Weights of a small transformer language model: no biases in attention or MLP, untied embeddings.
Each number is 200 + 30 x the weight over its row's rms, rounded and kept within 0 to 999. Layers, rows and columns count from 0. The size before them is the row's rms in percent of the matrix's.

# o: layer 4 attention output (transposed), 320x320, rms 0.0742, rows 142-184, columns 240-319
# v: layer 4 attention value, 320x320, rms 0.0848, rows 143-184, columns 240-319
o142,094,187,190,200,159,222,198,154,182,209,193,181,202,233,162,163,207,254,170,186,177,180,156,254,216,238,201,189,210,216,228,161,239,183,212,245,181,282,224,249,215,169,190,216,184,216,151,205,165,267,207,219,210,155,193,187,249,207,179,156,218,219,235,234,164,192,199,176,242,199,181,217,154,189,210,208,212,224,277,196,198
v143,088,231,231,251,279,169,188,206,196,198,188,191,180,211,224,142,188,236,212,248,252,176,203,218,185,205,199,189,203,208,165,207,183,203,179,200,147,183,203,199,185,159,171,176,206,231,214,199,203,215,195,202,178,202,253,219,239,196,267,169,178,221,212,235,239,192,153,163,208,249,136,260,213,173,170,195,214,190,156,202,200
o143,088,195,208,212,151,211,170,176,165,206,224,217,184,149,166,177,206,219,206,235,233,159,198,185,194,204,187,194,186,192,190,216,169,162,216,225,233,190,120,208,171,262,213,192,261,173,172,236,210,224,173,165,128,172,185,158,247,265,182,229,175,239,257,198,202,209,175,233,202,207,223,233,154,140,161,274,198,181,251,252,196
v144,085,148,193,151,185,164,201,211,178,181,251,202,230,203,179,179,196,186,189,171,237,233,215,218,178,203,277,202,176,223,222,219,225,138,201,198,215,220,161,208,211,217,244,246,231,196,229,186,174,188,175,199,162,266,218,229,175,181,177,179,206,203,197,166,211,192,201,276,235,206,222,193,183,185,192,242,216,187,233,243,191
o144,090,225,222,150,200,209,183,186,202,125,225,224,208,179,239,244,178,155,188,197,231,197,218,260,200,185,243,195,174,206,226,206,202,173,200,249,213,208,243,236,183,206,232,212,220,162,233,181,185,213,250,200,242,228,206,257,264,199,228,196,167,278,173,148,271,218,238,213,205,153,255,246,211,190,202,152,252,210,244,177,226
v145,080,205,232,196,161,181,157,206,205,203,193,220,215,259,210,233,174,222,195,222,174,179,218,249,191,220,211,230,189,167,209,185,238,218,275,206,165,214,254,203,168,176,174,234,160,193,218,196,175,195,194,173,255,184,165,213,201,182,200,150,160,221,160,185,184,219,195,253,201,213,175,147,211,207,168,151,250,174,181,186,173
o145,092,201,210,167,162,139,220,172,214,240,183,184,231,135,240,193,221,163,177,192,212,194,179,215,188,197,224,196,181,182,243,161,203,193,212,188,259,210,178,145,211,132,233,123,197,198,207,153,190,170,196,179,207,199,210,198,254,226,197,230,195,185,223,231,246,205,152,176,172,154,239,221,208,158,236,165,183,163,194,207,193
v146,084,220,202,197,214,235,251,232,169,209,207,230,231,180,159,210,167,129,154,186,190,196,181,169,194,204,215,212,236,248,211,219,218,191,231,201,151,169,139,236,139,204,233,174,215,188,265,203,283,227,194,225,188,181,189,210,163,195,184,232,220,209,220,202,220,225,191,185,206,249,199,164,135,182,152,233,218,201,219,199,199
o146,093,205,154,173,166,147,238,222,174,281,198,221,223,221,136,261,180,200,224,215,187,262,223,163,178,207,212,250,255,214,217,203,205,204,203,194,208,227,163,227,235,185,188,187,186,166,157,208,151,201,242,208,149,170,220,168,211,225,192,257,231,156,165,177,167,213,266,168,225,182,233,147,169,240,220,243,206,247,248,214,221
v147,088,195,245,309,255,186,223,229,221,177,241,159,171,234,209,245,198,222,236,243,217,234,221,214,180,201,210,202,215,236,175,229,195,180,191,265,226,204,180,216,226,246,247,174,225,264,251,262,181,137,190,188,142,196,172,178,214,142,199,212,187,215,217,238,153,224,185,193,147,161,233,166,256,173,153,256,143,206,177,255,196
o147,087,165,197,198,181,140,186,240,222,169,197,186,205,221,209,191,192,173,230,197,183,233,173,208,187,223,259,179,190,230,236,208,177,213,197,155,156,220,231,216,216,205,190,257,209,167,173,204,174,187,261,164,169,158,210,205,181,248,188,222,166,262,192,206,215,211,225,197,160,146,258,174,136,157,161,202,151,254,118,221,187
v148,081,234,214,154,170,195,221,166,265,224,166,205,178,199,175,218,198,198,175,202,154,216,163,204,196,141,189,164,193,181,193,175,217,170,278,184,210,224,162,153,187,203,262,186,261,176,140,232,223,218,250,189,155,212,207,184,201,216,228,214,203,210,173,220,223,209,170,167,194,159,195,184,210,182,178,148,222,180,163,207,209
o148,088,182,187,150,202,194,162,175,226,196,175,185,157,190,180,222,195,188,253,168,216,246,221,159,199,218,207,191,167,143,158,228,202,259,241,213,199,188,178,180,206,181,199,211,213,188,267,192,169,259,221,185,195,235,242,208,219,223,92,202,252,201,191,228,242,223,206,192,181,150,192,249,224,253,156,177,248,200,202,213,198
v149,089,181,258,152,165,214,143,159,181,211,151,205,178,229,147,217,195,168,213,202,205,198,184,202,207,228,222,171,170,222,194,209,209,214,262,225,182,228,265,196,227,209,248,165,206,143,164,223,192,195,173,215,163,164,199,131,212,247,180,213,254,178,235,242,171,261,194,194,226,181,191,211,200,248,206,220,216,194,273,217,201
o149,089,220,189,239,241,252,172,179,220,205,223,221,197,205,241,235,187,183,212,177,149,156,185,198,182,168,224,169,181,205,148,215,168,242,211,210,205,232,220,175,125,184,185,206,140,201,195,214,213,200,206,246,223,229,232,191,157,156,203,197,243,186,146,197,222,186,214,183,130,214,192,181,209,193,228,184,210,165,104,177,209
v150,085,232,215,166,237,212,179,211,203,227,173,163,199,203,185,203,166,231,163,152,179,197,163,174,290,236,200,168,198,216,198,148,199,201,207,192,173,146,168,252,142,184,265,256,213,132,192,163,247,191,208,182,203,212,154,242,231,178,205,182,171,248,217,218,189,235,231,187,215,195,157,223,198,215,223,197,201,229,196,176,148
o150,088,190,222,168,179,237,167,199,157,191,182,206,128,231,240,141,188,181,208,216,206,185,192,189,177,208,222,156,277,172,194,214,174,206,165,214,200,226,162,204,272,227,194,213,159,150,164,228,221,228,214,237,207,215,205,184,138,263,172,229,219,199,161,196,232,219,228,184,215,209,175,177,185,209,256,118,225,215,129,200,188
v151,096,210,216,135,194,165,194,207,236,250,177,233,189,152,251,171,162,194,187,139,198,185,180,206,196,243,160,183,217,200,192,171,216,214,171,206,204,205,174,140,137,186,158,147,197,165,189,173,188,217,199,183,207,158,214,158,170,240,184,231,209,185,203,131,231,165,195,153,188,171,178,220,201,204,230,175,187,239,189,227,224
o151,099,162,216,212,204,184,161,169,181,187,219,188,234,143,156,166,178,193,188,187,258,187,214,189,188,243,186,241,199,210,155,215,138,154,232,198,136,181,212,123,171,208,215,215,205,257,181,172,190,180,201,214,200,256,227,167,194,164,170,172,170,237,216,230,183,161,188,216,207,240,169,193,263,173,205,185,207,182,246,200,200
v152,086,168,194,256,266,165,213,219,211,222,243,150,167,263,213,209,191,180,235,220,223,188,197,168,211,228,166,248,198,200,237,187,208,182,230,210,198,186,202,218,174,205,176,192,263,129,253,161,203,202,252,229,206,156,154,229,241,221,217,197,223,243,204,192,222,245,215,186,210,213,216,245,209,187,199,144,206,196,208,232,201
o152,089,198,188,209,220,204,211,227,223,177,187,180,226,229,188,192,217,134,224,210,172,217,224,141,183,207,152,174,243,222,232,167,162,179,228,151,187,205,148,168,200,230,170,189,192,206,203,188,177,188,237,208,179,212,200,184,177,233,216,204,150,200,210,185,243,206,201,241,186,157,194,182,185,224,177,217,166,164,152,202,200
v153,085,241,183,173,164,194,258,200,153,163,213,171,199,163,186,200,188,188,184,191,202,241,212,233,199,235,204,216,198,188,195,124,191,237,218,236,241,191,175,220,213,155,223,148,189,228,177,219,211,172,218,149,212,227,184,190,189,193,195,226,172,268,207,257,179,199,185,188,225,197,179,196,169,200,169,155,256,175,237,223,151
o153,087,198,228,237,267,176,183,281,195,192,229,198,204,246,120,201,210,192,241,171,186,145,234,136,185,160,211,212,281,238,237,166,179,213,180,192,219,172,263,206,260,183,256,220,186,245,209,207,206,191,166,248,208,173,230,182,251,190,266,193,214,222,197,211,133,182,223,192,208,178,218,184,132,182,181,177,187,178,226,179,171
v154,092,148,213,192,224,234,176,245,173,190,226,214,211,210,248,190,163,184,184,177,181,215,252,208,173,192,233,211,219,176,229,268,189,201,213,177,189,179,192,178,184,226,228,182,217,197,205,194,182,203,183,210,222,269,216,197,156,244,173,205,189,146,249,257,206,214,217,177,181,192,200,185,254,217,201,187,168,174,256,171,196
o154,098,201,185,192,218,200,246,191,201,193,236,220,210,166,199,232,173,208,169,217,262,224,204,248,178,189,155,182,224,210,258,266,208,181,236,205,198,235,187,198,201,269,203,225,173,113,194,145,225,173,210,201,219,188,158,219,215,221,213,240,249,234,260,190,184,209,223,215,200,216,252,262,196,194,175,209,196,207,146,191,207
v155,088,186,189,194,219,238,164,225,268,238,204,207,224,160,169,172,200,205,215,196,213,217,209,177,223,197,191,253,173,191,257,171,208,158,219,229,221,180,182,200,178,224,170,219,157,248,193,250,190,219,259,196,197,151,194,225,180,153,257,225,145,222,206,219,222,191,257,292,224,224,255,224,187,174,199,228,245,219,203,175,228
o155,088,220,194,196,203,210,226,192,176,225,189,174,167,221,191,157,241,205,164,204,231,225,190,204,179,185,251,220,200,213,223,219,218,202,247,188,222,226,155,218,218,185,178,191,149,239,189,220,201,155,200,185,226,190,182,194,196,210,211,122,189,185,162,243,255,206,186,179,188,149,187,177,202,120,192,168,168,209,180,223,171
v156,092,239,205,159,195,222,230,192,194,213,148,175,124,195,165,247,244,188,211,225,208,244,244,252,210,224,195,144,151,232,215,170,229,187,220,125,187,174,165,169,177,220,171,173,223,127,171,198,182,180,234,236,220,155,209,216,229,244,177,170,195,188,213,236,219,240,190,186,253,172,181,253,190,221,213,172,200,195,196,214,232
o156,094,224,220,198,193,236,191,204,239,210,157,256,180,180,216,159,244,172,199,190,183,230,239,209,211,153,237,143,175,149,201,217,206,211,259,119,221,165,164,170,220,161,197,223,214,241,196,236,224,201,152,215,182,242,233,200,186,154,289,246,234,196,173,208,176,184,167,152,199,221,199,165,204,197,243,204,224,177,187,151,204
v157,087,261,215,208,191,220,244,137,247,200,189,218,242,230,223,217,185,206,205,243,227,206,200,191,189,211,202,184,138,207,159,181,212,145,156,215,196,187,263,189,186,136,168,210,223,190,163,212,195,173,189,200,230,168,215,215,180,131,189,131,198,164,203,164,287,212,218,230,237,207,209,197,199,247,196,164,206,214,211,193,206
o157,092,211,259,229,174,164,159,192,199,226,220,199,200,247,182,265,188,186,247,192,216,189,216,202,192,237,219,237,190,223,202,219,165,151,224,231,201,224,233,165,114,172,158,175,244,188,169,216,236,196,213,202,166,208,174,187,195,254,214,248,218,193,234,208,201,190,228,155,141,172,203,232,207,237,171,212,164,111,182,213,187
v158,095,111,236,269,238,188,235,225,228,234,215,185,189,199,227,150,189,208,228,196,218,211,194,195,137,187,190,179,169,230,213,145,182,193,227,162,258,179,174,157,234,213,216,173,181,195,181,225,223,161,176,229,217,209,209,155,141,202,206,285,188,200,186,155,219,189,236,169,191,179,145,193,243,198,193,171,207,223,148,167,258
o158,094,227,201,122,190,157,182,132,163,247,155,173,223,163,190,194,197,196,220,133,194,180,214,223,190,230,246,231,205,219,164,186,200,210,217,178,164,199,198,183,220,200,197,274,227,211,214,175,247,197,158,209,172,196,194,140,255,178,201,178,191,191,205,191,167,148,191,233,209,210,152,267,218,190,154,267,169,227,173,166,210
v159,083,203,185,150,143,206,245,172,221,179,190,201,233,224,211,194,186,223,218,182,216,250,191,226,235,131,150,217,215,251,208,202,195,214,212,194,226,223,162,211,232,200,171,201,239,216,175,281,161,185,113,219,222,166,201,216,153,201,277,209,171,204,251,190,199,233,253,214,183,254,194,212,188,129,205,126,198,241,178,202,230
o159,089,206,179,189,173,162,184,269,221,169,175,214,221,237,227,249,203,192,169,183,214,211,178,109,224,251,208,179,209,212,237,161,174,168,197,213,187,194,170,229,183,204,218,133,197,206,171,216,271,181,160,225,167,178,169,212,183,150,172,188,182,182,159,235,161,197,205,237,193,190,173,207,261,227,168,213,218,228,184,267,217
v160,086,147,183,217,164,180,250,224,203,226,212,224,237,227,137,193,179,142,211,180,226,169,217,146,195,151,208,190,192,212,226,234,216,231,209,158,270,203,163,229,177,255,172,197,181,218,252,194,198,312,210,209,217,229,233,221,180,167,184,198,237,209,216,218,195,148,202,249,186,206,186,172,210,176,182,188,191,233,187,270,181
o160,095,275,149,216,207,188,163,223,164,233,221,197,179,186,201,208,189,223,225,168,218,230,251,223,248,199,193,201,186,209,210,173,184,205,246,238,233,207,190,224,164,212,199,175,191,201,171,195,179,146,198,246,211,216,211,182,182,229,228,247,188,207,184,178,208,229,161,255,181,144,229,214,226,168,129,210,154,227,254,200,163
v161,080,230,187,100,144,188,199,189,160,262,207,159,232,237,187,250,158,217,224,230,221,187,163,220,134,230,235,226,189,185,196,149,191,205,221,183,209,179,203,207,205,205,198,218,208,234,212,135,184,230,185,178,199,243,202,194,191,153,204,242,175,196,191,200,205,236,220,191,224,183,163,193,187,179,167,187,195,182,211,207,221
o161,088,196,177,187,256,204,241,141,227,254,241,134,209,149,196,196,253,190,165,160,174,183,178,174,184,188,216,168,170,219,191,187,204,187,221,246,208,183,253,154,223,182,175,178,210,161,228,219,224,209,184,242,162,216,180,215,175,181,134,165,285,196,243,228,185,258,208,186,144,195,224,238,203,181,216,189,198,212,189,168,215
v162,086,234,155,188,165,210,201,212,243,168,195,147,186,239,175,219,217,196,222,192,245,224,167,210,195,165,191,232,164,118,221,180,179,205,237,223,176,187,138,206,194,280,188,180,209,212,177,228,158,181,157,194,186,231,156,169,193,138,236,213,218,221,222,169,203,169,171,187,228,204,184,183,205,207,221,217,181,168,183,225,208
o162,088,176,158,216,143,206,225,217,228,245,209,201,160,211,216,187,198,162,200,162,200,161,198,164,168,155,207,256,172,206,205,181,248,166,201,119,229,183,203,233,233,158,193,212,162,184,217,225,221,192,251,200,223,224,149,175,181,219,237,215,197,198,165,220,209,185,214,214,129,184,259,180,148,217,207,254,269,176,188,188,235
v163,092,202,213,201,203,201,188,115,203,141,204,204,219,228,182,190,193,154,149,211,217,193,167,222,237,183,181,194,152,193,235,234,148,135,207,252,194,177,231,203,217,197,150,241,171,149,106,171,207,197,207,200,167,183,160,138,185,209,194,163,199,207,208,249,200,173,183,147,228,258,194,194,227,245,237,204,200,230,187,226,219
o163,092,231,235,219,179,228,152,166,205,203,197,186,243,157,239,168,252,196,175,206,230,231,182,168,185,261,176,178,187,182,198,210,220,176,228,234,221,181,174,145,205,169,219,206,201,237,188,203,192,185,167,120,140,172,214,217,222,146,222,203,194,222,181,172,177,197,197,193,181,217,194,179,144,196,222,205,176,133,174,221,184
v164,090,117,221,183,210,121,182,149,251,173,190,175,205,148,219,166,171,159,212,191,212,211,221,207,176,180,176,199,202,225,209,204,189,171,212,256,238,187,267,215,216,250,188,197,148,191,168,226,205,224,238,210,202,205,179,203,213,196,177,180,190,219,253,223,236,200,164,271,239,227,211,231,207,223,215,162,176,238,154,164,180
o164,089,220,191,194,152,204,209,191,186,224,251,227,165,190,225,172,210,191,175,217,206,243,181,166,213,232,175,198,171,248,240,141,159,209,184,189,253,167,135,204,214,215,160,147,184,273,158,216,111,213,231,204,182,161,220,155,174,192,214,193,201,231,210,187,220,144,207,179,220,207,184,192,229,185,179,177,246,172,184,243,194
v165,087,200,229,231,204,121,189,217,188,214,151,248,183,197,158,163,196,202,176,176,186,222,229,193,227,191,160,223,230,183,191,186,227,180,229,171,242,194,224,182,214,227,190,209,217,202,168,240,188,179,197,222,152,163,228,250,192,169,212,139,175,214,227,223,286,182,160,203,238,161,154,202,166,126,210,167,180,235,157,154,227
o165,092,201,228,134,139,188,163,211,187,182,200,206,207,180,185,159,205,169,173,197,240,195,198,128,203,228,180,178,227,226,162,151,190,225,215,207,157,200,144,173,221,223,223,243,201,245,221,198,164,215,202,242,204,243,210,206,223,163,194,254,227,223,242,181,205,171,153,207,211,209,244,195,217,228,250,253,183,204,185,202,210
v166,090,203,211,155,159,192,212,167,243,216,149,221,198,192,181,168,203,201,222,195,203,209,208,203,189,176,120,228,165,260,165,216,205,182,226,151,217,164,181,181,156,244,196,250,175,223,166,245,169,191,199,180,250,153,187,197,180,215,162,165,183,208,224,210,194,179,186,180,280,212,185,255,168,229,191,148,198,254,168,189,203
o166,096,255,230,149,163,199,146,168,175,198,231,137,180,243,168,201,230,187,190,155,191,217,165,167,173,238,225,218,176,200,186,163,197,220,241,194,203,142,151,179,191,226,194,198,197,193,191,255,182,176,183,189,160,227,206,188,166,180,174,151,191,216,209,244,209,188,139,160,174,213,204,170,236,207,202,205,266,232,280,204,249
v167,082,230,252,139,279,182,241,250,116,204,213,193,200,170,118,238,221,161,179,233,213,149,222,192,208,155,222,206,191,218,213,175,251,226,191,170,197,176,259,229,200,201,231,212,238,171,189,128,217,175,175,184,242,177,195,166,186,198,213,194,199,225,191,157,166,144,228,156,174,201,226,185,249,165,213,192,253,222,235,211,262
o167,090,242,151,155,189,201,183,237,229,207,193,230,146,215,133,203,227,176,204,182,159,179,170,207,130,186,184,247,205,233,211,211,147,166,199,197,176,216,202,190,206,197,191,216,242,191,184,151,206,136,205,149,180,254,188,195,205,207,218,174,194,192,185,197,169,216,167,206,162,149,178,143,181,178,182,192,233,245,160,225,181
v168,086,207,204,216,210,183,257,232,186,160,184,165,193,206,196,206,251,183,234,165,211,99,200,178,211,168,168,203,192,216,187,221,241,245,241,236,222,153,167,220,187,254,183,142,264,224,161,151,202,195,229,161,160,182,182,273,244,173,272,186,218,160,232,189,214,175,197,212,226,245,233,207,167,163,217,188,141,146,272,214,195
o168,088,217,203,232,188,157,231,242,221,187,219,143,152,203,215,219,184,203,233,222,185,188,208,222,235,211,174,202,220,190,215,208,217,185,239,162,157,196,252,151,194,244,183,208,187,159,140,197,242,146,188,240,210,201,205,246,217,209,226,182,238,202,155,263,190,209,226,225,203,206,223,204,273,213,208,165,190,171,200,216,207
v169,089,226,224,198,211,223,172,175,182,209,206,172,202,182,177,241,188,234,186,237,183,153,224,175,147,235,200,162,176,186,222,206,198,161,175,209,220,138,204,215,209,187,171,227,279,209,220,158,200,209,125,184,152,221,209,185,174,236,161,240,240,203,263,197,246,157,141,203,206,264,187,221,140,227,190,166,219,206,185,190,178
o169,091,206,234,237,201,226,208,188,152,160,248,224,173,207,186,141,207,133,197,250,181,198,241,208,149,195,188,278,216,202,245,196,191,127,238,292,233,191,215,211,231,186,176,214,164,236,197,227,217,179,212,151,244,228,161,204,181,202,204,253,190,197,242,183,213,280,170,181,172,189,175,221,210,181,225,168,204,191,211,245,213
v170,088,189,184,150,268,163,252,248,213,244,181,199,190,190,146,223,200,224,198,179,264,221,210,182,234,199,185,254,229,239,205,234,274,186,201,237,189,197,194,184,196,207,214,197,188,199,191,193,181,215,246,213,180,194,184,189,207,197,165,226,158,183,224,238,214,160,177,149,210,166,180,205,202,195,204,232,172,186,218,149,210
o170,092,175,224,88,180,255,206,244,216,144,169,144,208,206,197,226,184,152,215,208,260,183,220,155,201,164,237,216,183,223,174,148,138,179,216,180,228,223,162,183,173,198,204,174,198,232,175,194,180,186,186,259,190,175,206,130,176,227,183,240,137,221,227,213,168,218,165,168,245,192,204,173,234,172,177,190,162,247,246,226,200
v171,094,214,182,190,176,235,170,206,158,245,147,213,174,230,192,154,215,176,176,239,205,144,175,137,170,145,211,161,158,226,210,232,199,196,215,224,191,237,181,181,169,258,178,188,247,189,152,171,220,187,176,221,198,200,204,191,192,249,245,184,227,183,208,210,236,235,150,160,194,245,235,168,201,188,178,205,255,184,225,261,215
o171,096,243,197,211,174,173,215,171,149,197,167,188,198,171,235,247,205,256,197,177,226,224,166,239,172,202,183,163,208,162,197,228,171,186,245,242,202,215,184,189,196,181,234,202,180,232,196,170,201,253,215,172,179,192,186,200,195,186,170,196,203,179,190,173,203,242,193,191,171,188,204,168,226,196,174,188,264,140,199,159,214
v172,089,139,183,217,202,202,226,174,237,250,178,221,197,248,173,215,169,186,187,251,175,162,190,152,159,157,230,200,223,251,87,210,221,236,177,257,168,246,229,176,160,222,164,207,206,237,217,157,202,234,174,174,188,150,209,168,205,230,210,210,228,191,248,246,192,151,219,198,203,151,213,230,163,208,267,183,213,186,213,176,175
o172,087,217,235,267,201,202,231,215,222,214,209,195,192,213,219,220,198,154,236,246,115,169,205,200,253,256,146,156,201,195,198,222,228,174,209,178,209,201,264,176,216,250,200,151,164,163,206,234,149,219,147,231,201,182,163,205,194,212,185,199,207,188,209,119,209,267,235,222,250,201,164,185,240,208,194,223,174,161,149,184,155
v173,086,194,204,214,189,202,180,196,194,175,185,212,182,218,220,197,168,209,182,200,145,172,244,213,228,154,174,194,166,207,205,138,215,217,208,180,227,203,171,182,211,199,202,244,216,179,195,191,171,258,198,223,174,161,154,186,190,243,276,192,218,198,178,198,202,207,175,152,216,167,247,160,150,191,215,219,252,182,266,226,183
o173,086,244,194,146,198,250,202,202,250,152,233,208,170,176,243,240,205,181,209,249,242,147,194,230,247,227,163,185,236,221,245,151,227,245,186,195,142,226,195,165,229,189,243,229,176,166,215,201,199,227,186,190,235,210,143,207,163,179,173,189,210,154,121,203,234,219,204,200,168,173,172,160,216,148,173,211,193,176,175,174,225
v174,086,240,202,152,203,204,177,200,227,195,223,199,241,229,156,154,183,235,201,249,206,179,200,207,202,220,144,234,235,226,213,226,248,236,183,174,180,238,172,197,184,259,169,174,171,173,177,245,196,160,232,136,181,226,241,186,167,181,175,195,205,192,160,186,162,194,185,268,194,158,217,208,228,199,235,268,246,153,105,159,145
o174,093,185,197,147,177,228,236,165,204,193,225,168,235,203,258,258,217,220,208,180,175,178,229,178,232,226,236,267,198,187,185,226,260,233,216,173,192,204,163,204,208,263,134,200,223,214,223,204,210,244,212,245,203,189,241,151,209,202,162,198,188,167,226,202,161,213,240,175,155,176,247,226,152,198,174,218,241,227,164,231,217
v175,082,167,233,189,211,176,237,239,169,234,191,184,213,239,191,149,243,265,240,181,167,181,205,236,235,184,167,204,197,221,184,189,239,216,179,182,189,201,174,185,232,218,181,188,192,173,209,186,208,276,239,224,175,210,179,189,69,211,197,192,228,235,204,192,195,168,198,166,227,129,178,185,207,170,185,198,220,211,212,212,218
o175,086,242,230,241,187,254,208,226,179,217,174,141,184,155,195,193,173,218,216,207,280,184,163,130,202,178,223,197,216,227,178,208,209,208,205,252,149,204,232,185,185,189,180,175,223,177,164,180,230,190,199,191,194,238,198,207,170,184,215,164,177,119,211,173,188,159,209,215,168,215,203,205,238,250,258,215,192,240,122,226,198
v176,084,169,206,205,148,185,209,192,208,170,181,245,253,192,178,192,144,179,199,168,227,186,194,205,174,189,200,225,209,159,208,207,219,212,214,175,208,215,155,236,247,195,163,229,236,175,169,184,234,207,154,171,177,220,207,160,232,176,211,206,226,212,171,181,242,185,202,198,204,139,199,194,148,187,207,209,195,247,166,180,188
o176,085,202,231,188,220,254,178,221,215,228,199,171,239,185,172,185,238,183,203,175,195,241,232,176,166,190,192,222,196,220,171,238,210,182,182,245,139,211,166,157,214,192,217,208,230,173,204,291,238,142,241,238,152,291,139,206,211,192,210,193,163,251,163,207,213,271,211,184,239,248,190,176,202,209,141,196,187,228,229,194,185
v177,086,151,208,199,213,218,204,175,200,239,221,181,174,215,250,181,214,206,232,202,220,181,176,216,161,200,231,187,160,203,177,173,235,192,184,205,240,214,213,209,195,243,210,217,190,191,230,271,191,199,221,200,169,192,202,198,251,163,255,152,271,189,168,203,225,152,217,225,171,247,169,181,212,236,166,222,211,217,131,195,221
o177,093,183,227,191,242,222,190,213,241,185,230,218,214,202,209,195,236,183,215,188,239,169,199,198,156,189,226,234,214,196,264,179,213,177,205,207,226,226,195,220,173,218,241,194,160,187,134,218,230,227,242,225,213,176,159,172,213,189,146,248,184,202,183,167,180,165,226,208,192,248,209,173,167,200,191,188,205,201,217,159,201
v178,078,205,214,186,199,213,198,242,235,191,227,228,179,184,159,151,225,184,230,253,210,172,181,215,143,157,205,222,240,164,220,168,241,158,181,137,235,226,215,261,218,203,234,266,225,166,198,209,221,253,183,217,166,203,195,211,228,174,194,176,205,193,175,278,201,197,171,223,206,220,169,161,187,222,175,230,167,188,199,258,203
o178,085,164,174,175,202,192,234,199,219,171,229,179,184,183,224,206,201,206,209,176,165,221,187,186,184,227,159,279,176,153,223,237,171,264,256,205,238,186,176,200,182,172,256,122,204,200,205,238,221,183,239,213,220,256,209,171,255,241,226,200,192,200,173,191,258,202,189,153,194,212,177,201,216,243,221,169,226,183,193,212,204
v179,083,215,187,201,241,222,210,194,174,203,216,211,201,211,174,228,201,177,163,155,158,192,227,187,209,184,238,193,197,188,229,242,208,205,222,205,179,206,218,187,169,177,185,212,203,244,161,181,167,158,186,166,195,179,223,195,208,229,175,196,211,190,170,199,184,202,154,148,224,166,199,230,219,204,140,196,180,200,199,254,190
o179,081,213,186,234,185,189,185,176,227,140,204,233,151,165,190,200,153,182,214,230,234,220,207,229,229,168,189,190,158,165,179,208,201,197,243,180,185,167,132,178,244,188,268,229,211,211,208,167,226,264,181,231,188,239,193,253,205,219,237,160,190,190,171,243,221,205,162,163,206,216,212,204,124,215,239,174,208,205,217,169,198
v180,090,252,160,205,201,210,169,163,224,165,238,273,138,174,241,208,221,240,215,164,226,273,192,150,219,176,176,272,214,187,218,203,177,210,159,218,201,188,228,171,209,203,173,181,241,235,242,197,218,240,175,187,148,211,180,171,231,191,186,198,196,189,195,173,209,204,166,197,171,244,204,149,187,182,208,188,192,256,199,222,218
o180,093,206,181,122,194,222,275,138,159,211,206,211,231,193,207,188,212,224,201,214,176,190,170,221,243,228,182,185,162,209,219,255,209,185,240,203,252,139,208,250,225,201,185,156,215,227,174,195,170,276,254,154,180,184,204,236,213,307,226,222,151,182,202,187,166,238,175,216,207,167,202,250,209,190,236,186,202,197,282,197,181
v181,082,231,174,235,202,203,152,201,194,223,208,155,170,229,129,252,217,182,200,166,198,195,221,142,215,226,157,225,219,219,225,204,173,162,189,128,223,245,252,210,205,224,267,174,247,223,201,198,187,226,249,250,211,176,230,199,159,196,252,199,151,182,159,288,205,191,190,190,226,198,225,238,198,230,218,169,203,255,248,222,193
o181,085,192,162,185,200,230,191,227,249,210,200,197,171,191,220,126,152,228,217,196,218,209,175,226,161,210,161,211,178,151,194,205,171,215,197,181,197,178,174,226,209,199,197,180,207,182,217,217,189,190,270,208,165,243,231,216,196,176,163,161,163,142,161,206,194,246,206,183,231,218,224,156,198,212,160,221,217,191,181,235,243
v182,080,157,181,168,184,226,210,190,178,170,201,180,223,168,222,138,206,236,191,248,194,188,183,159,211,230,228,194,165,227,221,174,179,186,209,208,222,171,213,209,199,176,247,175,209,213,209,174,238,210,164,171,230,247,228,218,184,161,192,178,214,177,217,184,193,226,224,231,221,170,205,208,241,169,181,230,210,238,207,208,197
o182,083,251,152,141,196,188,204,194,166,223,207,205,228,162,195,203,173,234,206,182,190,234,208,153,144,186,230,202,144,192,190,215,149,226,207,205,202,185,182,205,166,244,166,237,170,220,174,211,199,159,194,163,187,209,137,196,190,197,189,175,194,171,165,219,214,182,239,162,177,217,231,179,200,140,205,197,154,225,188,185,196
v183,084,211,232,170,232,237,237,191,227,175,181,171,198,216,165,217,209,165,189,214,250,157,198,233,164,190,188,221,217,184,201,237,169,187,124,201,208,184,217,222,213,170,214,247,221,192,221,211,221,207,148,237,160,221,169,156,250,181,139,153,150,181,150,195,221,183,211,182,168,240,179,244,180,210,110,203,201,221,204,181,149
o183,090,221,238,177,148,192,246,136,194,211,191,190,207,240,266,167,216,199,223,205,227,125,191,250,212,202,194,177,168,183,166,132,173,224,222,185,186,168,175,206,161,244,218,196,231,207,239,178,151,189,208,226,187,181,170,220,216,191,230,189,222,180,167,226,146,216,204,190,184,218,111,187,182,174,199,201,209,150,187,181,166
v184,081,195,154,240,204,208,191,208,180,186,171,179,160,211,192,228,211,238,202,173,196,135,184,168,149,238,171,165,219,199,154,195,227,167,202,221,202,239,224,179,141,164,183,180,192,193,232,190,193,203,201,232,186,179,179,214,266,156,224,190,204,244,204,153,152,204,185,185,145,186,182,238,218,226,153,229,221,183,251,185,198
o184,084,168,223,203,211,217,249,221,211,155,196,225,208,189,160,209,209,205,195,132,228,191,232,251,209,190,195,183,235,214,218,218,199,201,182,158,233,227,248,179,209,188,220,189,206,194,168,199,123,184,215,219,218,171,249,228,206,185,175,186,207,143,169,103,206,191,185,153,141,225,186,192,196,154,205,236,138,152,164,211,139